Each number is 500 + 25 x the weight over its row's rms, rounded and kept within 0 to 999. Layers, rows and columns count from 0. Numbers have three digits each. The size before them is the row's rms in percent of the matrix's.

# layer 8 MLP gate, 128x64, rms 0.145, rows 48-81, columns 0-63
096:496486488508504510454503533519510465519496487489467448461450476506538508503500531495485523457514496533510520482505469494510471511545527526443480504541458516481497530470501460509487489490490530
107:504545536531475490492472527490492521492494490489497553464474488445460556500522516484517493522497508525471518482496511506508556490516484526478488472521504448516506502512483455490473493539473470
105:491483518553489467476509454455494490506472505478462479530500469492494506543471491510508492498478490511560473470542501502507487509478508494497548527459470494528499518493534504511473557499494540
094:516436531440473507501550491467514540432531507518498524486503469507512519527491530502529490517499485504508503556520493508517515467505511474513498509505529502525481514531506491482480524539476480
100:484490488517506547484496474522460517473528478464444482491501511496506531527503533493529465497518535509477475521544477566519495502542473481497518500521513479513505540522477460456493512483497486
102:519450498504534532528485519508535543498518496524536524494489476513488495497490485510518475511481525512526492490508468506541483533523477507524539468491501517553451524552459472480469528506530489
101:520514500492499481508512488489503539500521504518514550490510532543520471494524509464463495513530482484552525502541483507472525493522483452544499463501507518539504469504507466548538550494524507
088:542464511495517467503465528532501522471501496502503523492512499513472501500479488492504477552536495482482503482491501476511532483429462503510560454514501546540498502503482494488526545523476481
103:476522476473520497470499513555526502444514519497490483512500515504487528503522504506495504474478424524515484494516530466588456493520515524485523535500500501505521491475513479498534493504510510
099:501498519489464506493441534537497518487496498465493506485507497515529523499525502540478479498479548494430494540498517496481509554460495523494508488534508476504497468497502514545532499501467449
102:534471444503554518477458502523506471489524513519490509531477495528527542492517498495511506533494485533506492519474546442496490504512478519521466523540515510468491504470511492456538500493512535
099:486527486464493504483477480449479490504495520504492511483486546515460512455543549461525517535504450484522513560507493545484521515470491484508472499477496449512486500512525531490503483495500514
100:482466515512457472534478539513484540528535494523502504509490518528467510537553474490453499496528497509490482495516506559510531500516513528454513513503547484509475486528506496487551490492532490
098:483488484548522508521529531543494483504458472508488487541471545463476515503490512501461485480541500481465487484506487487527536496527508539489509509528522497515480467489479471505529547533506553
110:506524504519456454506496488542542500502536471494473493487487519478511533490476513484524526519474489536496504474520466538480475526506527529465486499469454520465518482515521507526537504545504549
100:521524501466457538473508481510517505502482517499528489519469484495502475525511494500524492534499521444462470485549511505518481477482507493486553510457490492481520508536532506558564513487518512
107:471482490520529506546476521507507466461473526461497499507486472506471512487476519507556527450526509486525510492523505493469516533486514505505534550505554505482464496474490467543498516487540485
106:508525511528517517469451477479520448503494476545498481495532520498487504510514483526472500430534489519496537502520475501462476483508507531445482502515499502498520461536490543500498508489493549
103:557476506502480532496476452461513493489491521505550504497520515511499512511510470500504519503519506494484490492553523489491497467510546456454509534493509502564475535459473471507488488505460493
092:483458477488539519489530489510497503498520506554467504492516466514556470477493496512461471515512460532471522521473469501560469519479489489458514489494481499507571502506514509508506504498511522
100:533536523523513500499517475486531502490507515510490475475522466505470483521519486496494454538464535495522528525481522518509533484468478533447495531519490451550465478539523483512507502468496469
101:524535467492455513495490490482493475538503513479463549472480502512488512490544507448546466526497485503459527509494519475500509475482431525502528460505513510481527517470519522488513520505523519
101:487475504480549514524512492470506510481521497531529516524491518491500497513531508485497505483486511473501509476505470471507555541448531516461523514512562506470502454509477537542535505535468507
113:554508554499557482473484501472491471476542462473484492551489501501500506534545501472468473515458483547507527515498486483509522481490506477448487514526473485476521486493490493520482489509509502
108:532492484507544467528501527526528480542509484472538511504486494515473507515513504513445530478506507534506519501514507495449480507518523534472516508458438477501492445520510487486491499524540468
095:509505530526500478493512506479547522505539515484486489481466510490531510530525494550524496490509494503512531485514482483548487476483507522479509561530479468457520504556493494438475542497504498
103:495495487534539465490523527531517492491485510513484483469484525468474500536483521547541476521508506516473515476499562432495512510458532495491529482499471504523483516454501494493488488528541484
109:469504526486507526543499503486509486475490496459489554494458513490522487485484464492515544479488508481499472524528466528506512486487499474505503431443522522550529476497501532474503501477535517
104:550547470479507549506512445486481485513514504522520544455512464474518463507539494475524509493516477483510477521505512509478487495470504509485539489495519512485553481482522529545520507522519475
097:494500524546517525504512481485469513495486473534503477476474489476511470529507526477486451513527472493503476468491498461501480476485527473490516492499497489490554520528482442441498503448542506
105:446514499556552508514491502559524484497498519517534536480495481482472494513537494476538511527476538536511519490505523467544521524519517487467517481487465495495517507497538466500497506493518533
111:518496529485496536489510484508477482486475518458486467477496523512502491559491515508486465508513566534502461464505514476493471466482499498485467532478564531538511494529487477510482521504517465
106:511507517496542488513498502480530501520505532508493453503485509477476478486525445527501508541545455462503468536454447492529524511469517515484484540497457499491488497493513463457512510480499499
096:506476509541508541489453505517540510480509530508501484539475437481499480519496449487471505452491485534518484522507539519507531491545494447497499493492537497487487472488491546505507496473478510
# layer 8 MLP up, 128x64, rms 0.136, rows 48-80, columns 0-63
095:525557473494471497529478489482474492513470458536507532515513502515453506472500489544462503510472509503492461479474503491511493536492517528495512479494472491488444535532491478524546449495481498
106:507518480471486466512527519486484508493491520547488467487506485491578489517520477512492542469474498507538542550502518501507508508496500466481498469494520480519519500524493528536544465445514513
099:536518488516538506507495539471504473496469491536509510549491532496540495485505495524470483483546532518509472540524499524493524483474544525456488516513528536490465458503522464471481481489480518
097:490473488532475507542466483480505547539497498532506483497490509513529498528499511493501488504527520536462494496535517505479500547515519468527465546552508476494511487542512512491466432524521511
095:512508476549549449495539508494475526470501490434489517492491519509498511490484461463505497493513442505489502504492498533499447495505538518504558506489509509506476498470533535497532518483514510
095:503471551505526479501445468507508517468461520489506504552528485503515486475498549484508507478474506545480469512501469526467498519525493488500483540489517502536495542492497478512515504457555473
101:491539510469500477483496503517517480445506474549534501470469512522465516509493514512517492491477479516515492522513522517535519478476461505487510507474538484508474473539489505440500558443515496
093:548462514491523486478470550525501486482488502489515517494510490491475510528477501472526486558534497487483504505490505473504546494458462486491523483519501543507481523444448466470513519482525474
110:510518480537489485493544485540543514490471535499461480489504471501469525511490472495470531454480466528553488490506478488534497497518459504483526557473496495519534513477528486486524474529497511
099:488520474507465551512538488511495487481483473540499482471508527513502514433484550482524484485491508502517511464480493570467505512494519516527469511484439448511487486502485501506481491502506493
095:521518500501507487534506459529532481482495559489491497468514494475474436540483529535502518540514461463454506506485517521506471500491490487553497501497461455499517486473493491502523490513520529
101:482503519479499491501524471507523486543481490454474491539488469525500517519534457533469471487530497478477542485485506436521487499479465522537512491512507518544466480472524488490492514461500536
107:514513471470488508508488455481483501506474514459482510506536495482527519456495515521528488503551484474456513463533477507514507514447502507538511475493524477538537497454506454532471510505500532
102:540515480544538480496478496503479531495504480495477467488514520478500512480484524497522520466483486514459523532510472537482496537541520472522484467529511494518472439519482491519522505541542542
101:523535465486535493476480488487502527497493506553530529540465502468500523531510501480519495519435473466525549533482466501515474488484496499527490466532490522487502522530493527477491534478514528
095:486530514501528523480495505495490523485505527451536536513495516525494526498504470483508492531499546519513568436502488490491473510545489499485479499462524476534485495520549474481506471487502456
113:548492478487505475464483489513516497492451468465535512510473473523466495508484514503524518505477486478491507459515482501488541510490537487494467497524511499519469524540535511528514561467554527
109:483475503463504482520502505487464522525480513479514526491527477506514541513480460482503547458483481495521476504491447531513511519549450530466481548481501474487548508501483531493464519485506487
099:519506507512501470508469502512483523499494483550530532466512498489516519484501459533487540504516458500484480507549501511481528482518559509458509471500530515547479487463475457478524469494457500
094:499481484521473508494503501502487517497488511511486500491517487506507518528499485484490436495435465543510462503487489493500488471459496460493488469501518573485530475483497435517529475460503523
100:480524503536501506516473490509529485503525507544475484503500481554513501490524480538526538538485514471480496477541517489510518508504572460499517521480458531477498467478500466534508456489481498
098:489480515460513520477492503493498507479534494588465480497480512477503511470509497471517478492500463537500511509497493502486457487513478489533503482483472469487541499471477544476488518424496512
104:502489497490532523503502477511516472491504464521460464504483557473520515493502504461497502466461528491500524514461486521509519523529489489520448514455496523532471457515490467492482441516521535
106:461495466470534500466461507483494545546479505500515527504582492451483495489515514495529491470477496525493503530489480512509460513495514498524495521491546523497523523510494522486529455508477525
106:536497522488463512496508526474456551539554511500491546538491488488507527562517496484504507479478503508535550486540523500526486517527467506512474489490504530517448500481515510485497506521520491
102:525504574443466510471526544492497501490482533532482503470508484520473501500516515467501514494536536497483462516484491504482502542527438494517484481471501507522476460485506470529503498490483510
100:492493436458497478455515510472483491528462489501476474507497512506524496512522531496472482473504463496536501497498507518527476494533538531498490474502523559488509547463472518458500508464538499
106:535488444484488533490473512502512535525523489478501478485504534495477531498532569513524498512502516505494490461492483530495530513505533489534480508522484462470489548484502478520469477549545510
103:497485503533492491506525495475494451484529485487558512484460482457517463499515501465536495502520545534542540481491475511460496528468518504464475483469454501471523478479502508497480500508526475
090:499478475505515481509479486469530515461493481552517481522469532497555482481475488466530541509534444495519465507488487503549484508548467496508454528509527495492517492514494484491483520532485516
103:536493539524482510518534557507509526536544476515501555494481488509494509494482509528449497473509473526462523491465534523504497508476495514503504551482495492486485485504531471494491522506433489
099:538532514451531498493547459492514492497442481458505465515485526503493525522506475501510494512512510504485476461487533484474495484443515493500483521469543541546515493497493494545480514504525489
108:519546518504519495499487519485552492511521488510461452504481468498465470499548503483481470539519480506531471480449459497520497484500567531500474537501499505494492512476546511476501475503497508
# layer 8 MLP down (transposed), 128x64, rms 0.2, rows 48-80, columns 0-63
096:462480523503458470474490461481566491506505530520489507484491507523472494474493504493521485494501461463536498541513502461501539455494472453502501500511486481524482527553470490517519498458524502
103:519482526436505494514518500477501528474491516516566528519505492481475480497489467439517541508505497475531524502524556517505511526507549479487528513490519476527522477470521469526526512505494492
101:491453489515485494477509534456473550459463486515523520499516481486486524481505488488516484485464501539458496485471479486511530526538510562499468506498520481522474508472488452474491485505499546
096:571539510514504484511484505524500460492520502510506522480484477480516448469472478500472540444473488509509483501500492523486471518486513482453520505539484466507509463499488473544548510476498496
100:522438523503490496506493504518473519531544485449506471532463492509514485473501527498551487480461520488488527496523505537504519488529513516492442518525490490457490509529509529545526521505471519
097:507512471531529477467498533522559505497509468502517494495494460527476513489510509509512460509503516550525486455494442496487490513513488512492505534523519539469503493551510477490484451477518453
101:515494499482454551494510475491486536523573499500457509484465499514539465494496533522501492508506532530504535510520522521495508496471518447528486468507507522495494523490470528488510516470534545
098:522485472505513496546462484484517477485464540483482465518459470519550530494508505513527536457495485496505520517517487522506506525496464527483482558487503521494528500485531500462446506537498476
099:512545496522481492503533514522497499551491522506503523468506447502492464478510510462487501504481482478471527493469507541448528488525476472527466464499551501539463521510541509510493507494463518
098:556497503479468479484511534507467473525501567523467560472449480486494550506503497488534503491509507472513487498497552510514526508529542479533524482482501479493509511500461485496491495506516497
092:486459485511521532503494510464482519498492499517501490479517484514495504453542486471500504532487518537567517530488490499456512494482501490461442477518525479531543501527493503456496505553514475
106:535516475488482511477530513541495529494503493475471504505513519502516535430498484492503485504528473469499480495482553475484456507462502483532523455494506506484445484472504521500448503512492452
103:484470528504462498549475504482441466501548491493510516513459511483517484462512477489464513491545484490480507466517496547503488489490528507483533504454528496540483512517484497513518452539519492
099:515492512526530465504540502566487473531538512541482506509501510517485512495534492512524465461510498510570491512489480475542465497510548502505477501470513547502506486532499524467492486490476483
101:519541520500523527510498482504533459528550488479513511464539476519540519529487528478506483446456508510494509502546485497504501537510496507524523470508520531482560470505462491520511470478497506
101:560466462487491483477453447482523520525509462505482473491474487496515472484525487524506528477520476474519476527522467517492473467502506501487560497512476506475503503518459531458490516504485526
105:459476496476492496481502490466525520488507511499489515486482512518518465512586513496481481519524526491522482507501510559522471475540530503499544493450486494458538495462480481516479505472476498
103:485508505511476471504488454498432483482487468517499506526519501541432510481497536569484510497521486484515510477534508520532484512480504515516507479477515513485488495486473550481483490474456471
103:453496517498549499514496508545493502524498462478458504523525477492538456487469519504498516543506517476490478496439473502518528534476495503490488494520519490468506484542532537447498523487529502
103:475568477554439482483534491533514488493478491512495482480557476489460507521515501486537467516467491501499475451486473490501490489507497521539505476531522481483490484488498464508476524499502478
100:504468474506503486519472489519478451488482522477510472521462523482477495466469546473485551486509519509500537468492466484516497560514499502516472489491458534548536530516512504496519489467523493
096:553486534542477522522491500483500467509495540501513495511439481488511545481506438473526490544492483520507507475546526508509475493489442518516486479506502514480487486465494494495495456501471490
102:501458503514520511524509474484534451509522525536466524479525537556487480466525507516475524521494515501540498492509483511508509519502562490477547505510474509511489453450493485519467515515489477
105:488455490476510453531513478496513547542512487505479504447479547483505489500498531513498454524495482486481472526501506481487495468506527496530517492493446525501519461550504520498490488524475447
105:521492502504475485460485535513496495482453501443490494498480490471489520537504480492532484527493497555473460465543548493469503502481516526483508518486511513514459515533470473508534487544470480
096:539533479499535472499497544487469531486479455504487479520478466518499521470500481472455502514492475553494505463478519519492491502461514526478495470492538493473496457531519483513505474524556505
104:482496521485475536541547538537470515483505502471511544480488532543519461497464495495499518527496495480502524534512518542485516516480466452501520493553493471473481495461504517521486527501481480
106:488486511479508491469471499459534512476506527543464524502476466460541482517482486487493562495523531480474473534479445508512515505513486492515474461492504517548474505481513459512498495495535526
100:553543473462472516492505525464551514513485515490515524506487477492527496513500535477501526512496463536504511530540473531481531492506485504471510489507528546476548464501483553468494508507512480
100:493562521486493467498484515536521489490561510519483502483519499503485502506489481510484507514496522481476531502543506514467492500512444537469518481439482521546490526550491537508503535509474488
100:501471496516530470500490509471489446530483494497494482512513497485488506521493512436531505514518508492523494483508476534530542465524508432500457476531488511494455512509516496482567497484520469
103:510499495501488482500490530487525550528482461571487491521537516521501504461474463488504517449453517486486546524529518510485548505547475499507500478463521494495523507510508527477510496495469507
101:502492501492475481427557531491519507506513519544490525490506461550507500473474511487462494500513491511478492490522485459519483535520447505536469521482515443473498521524493484504517503474504485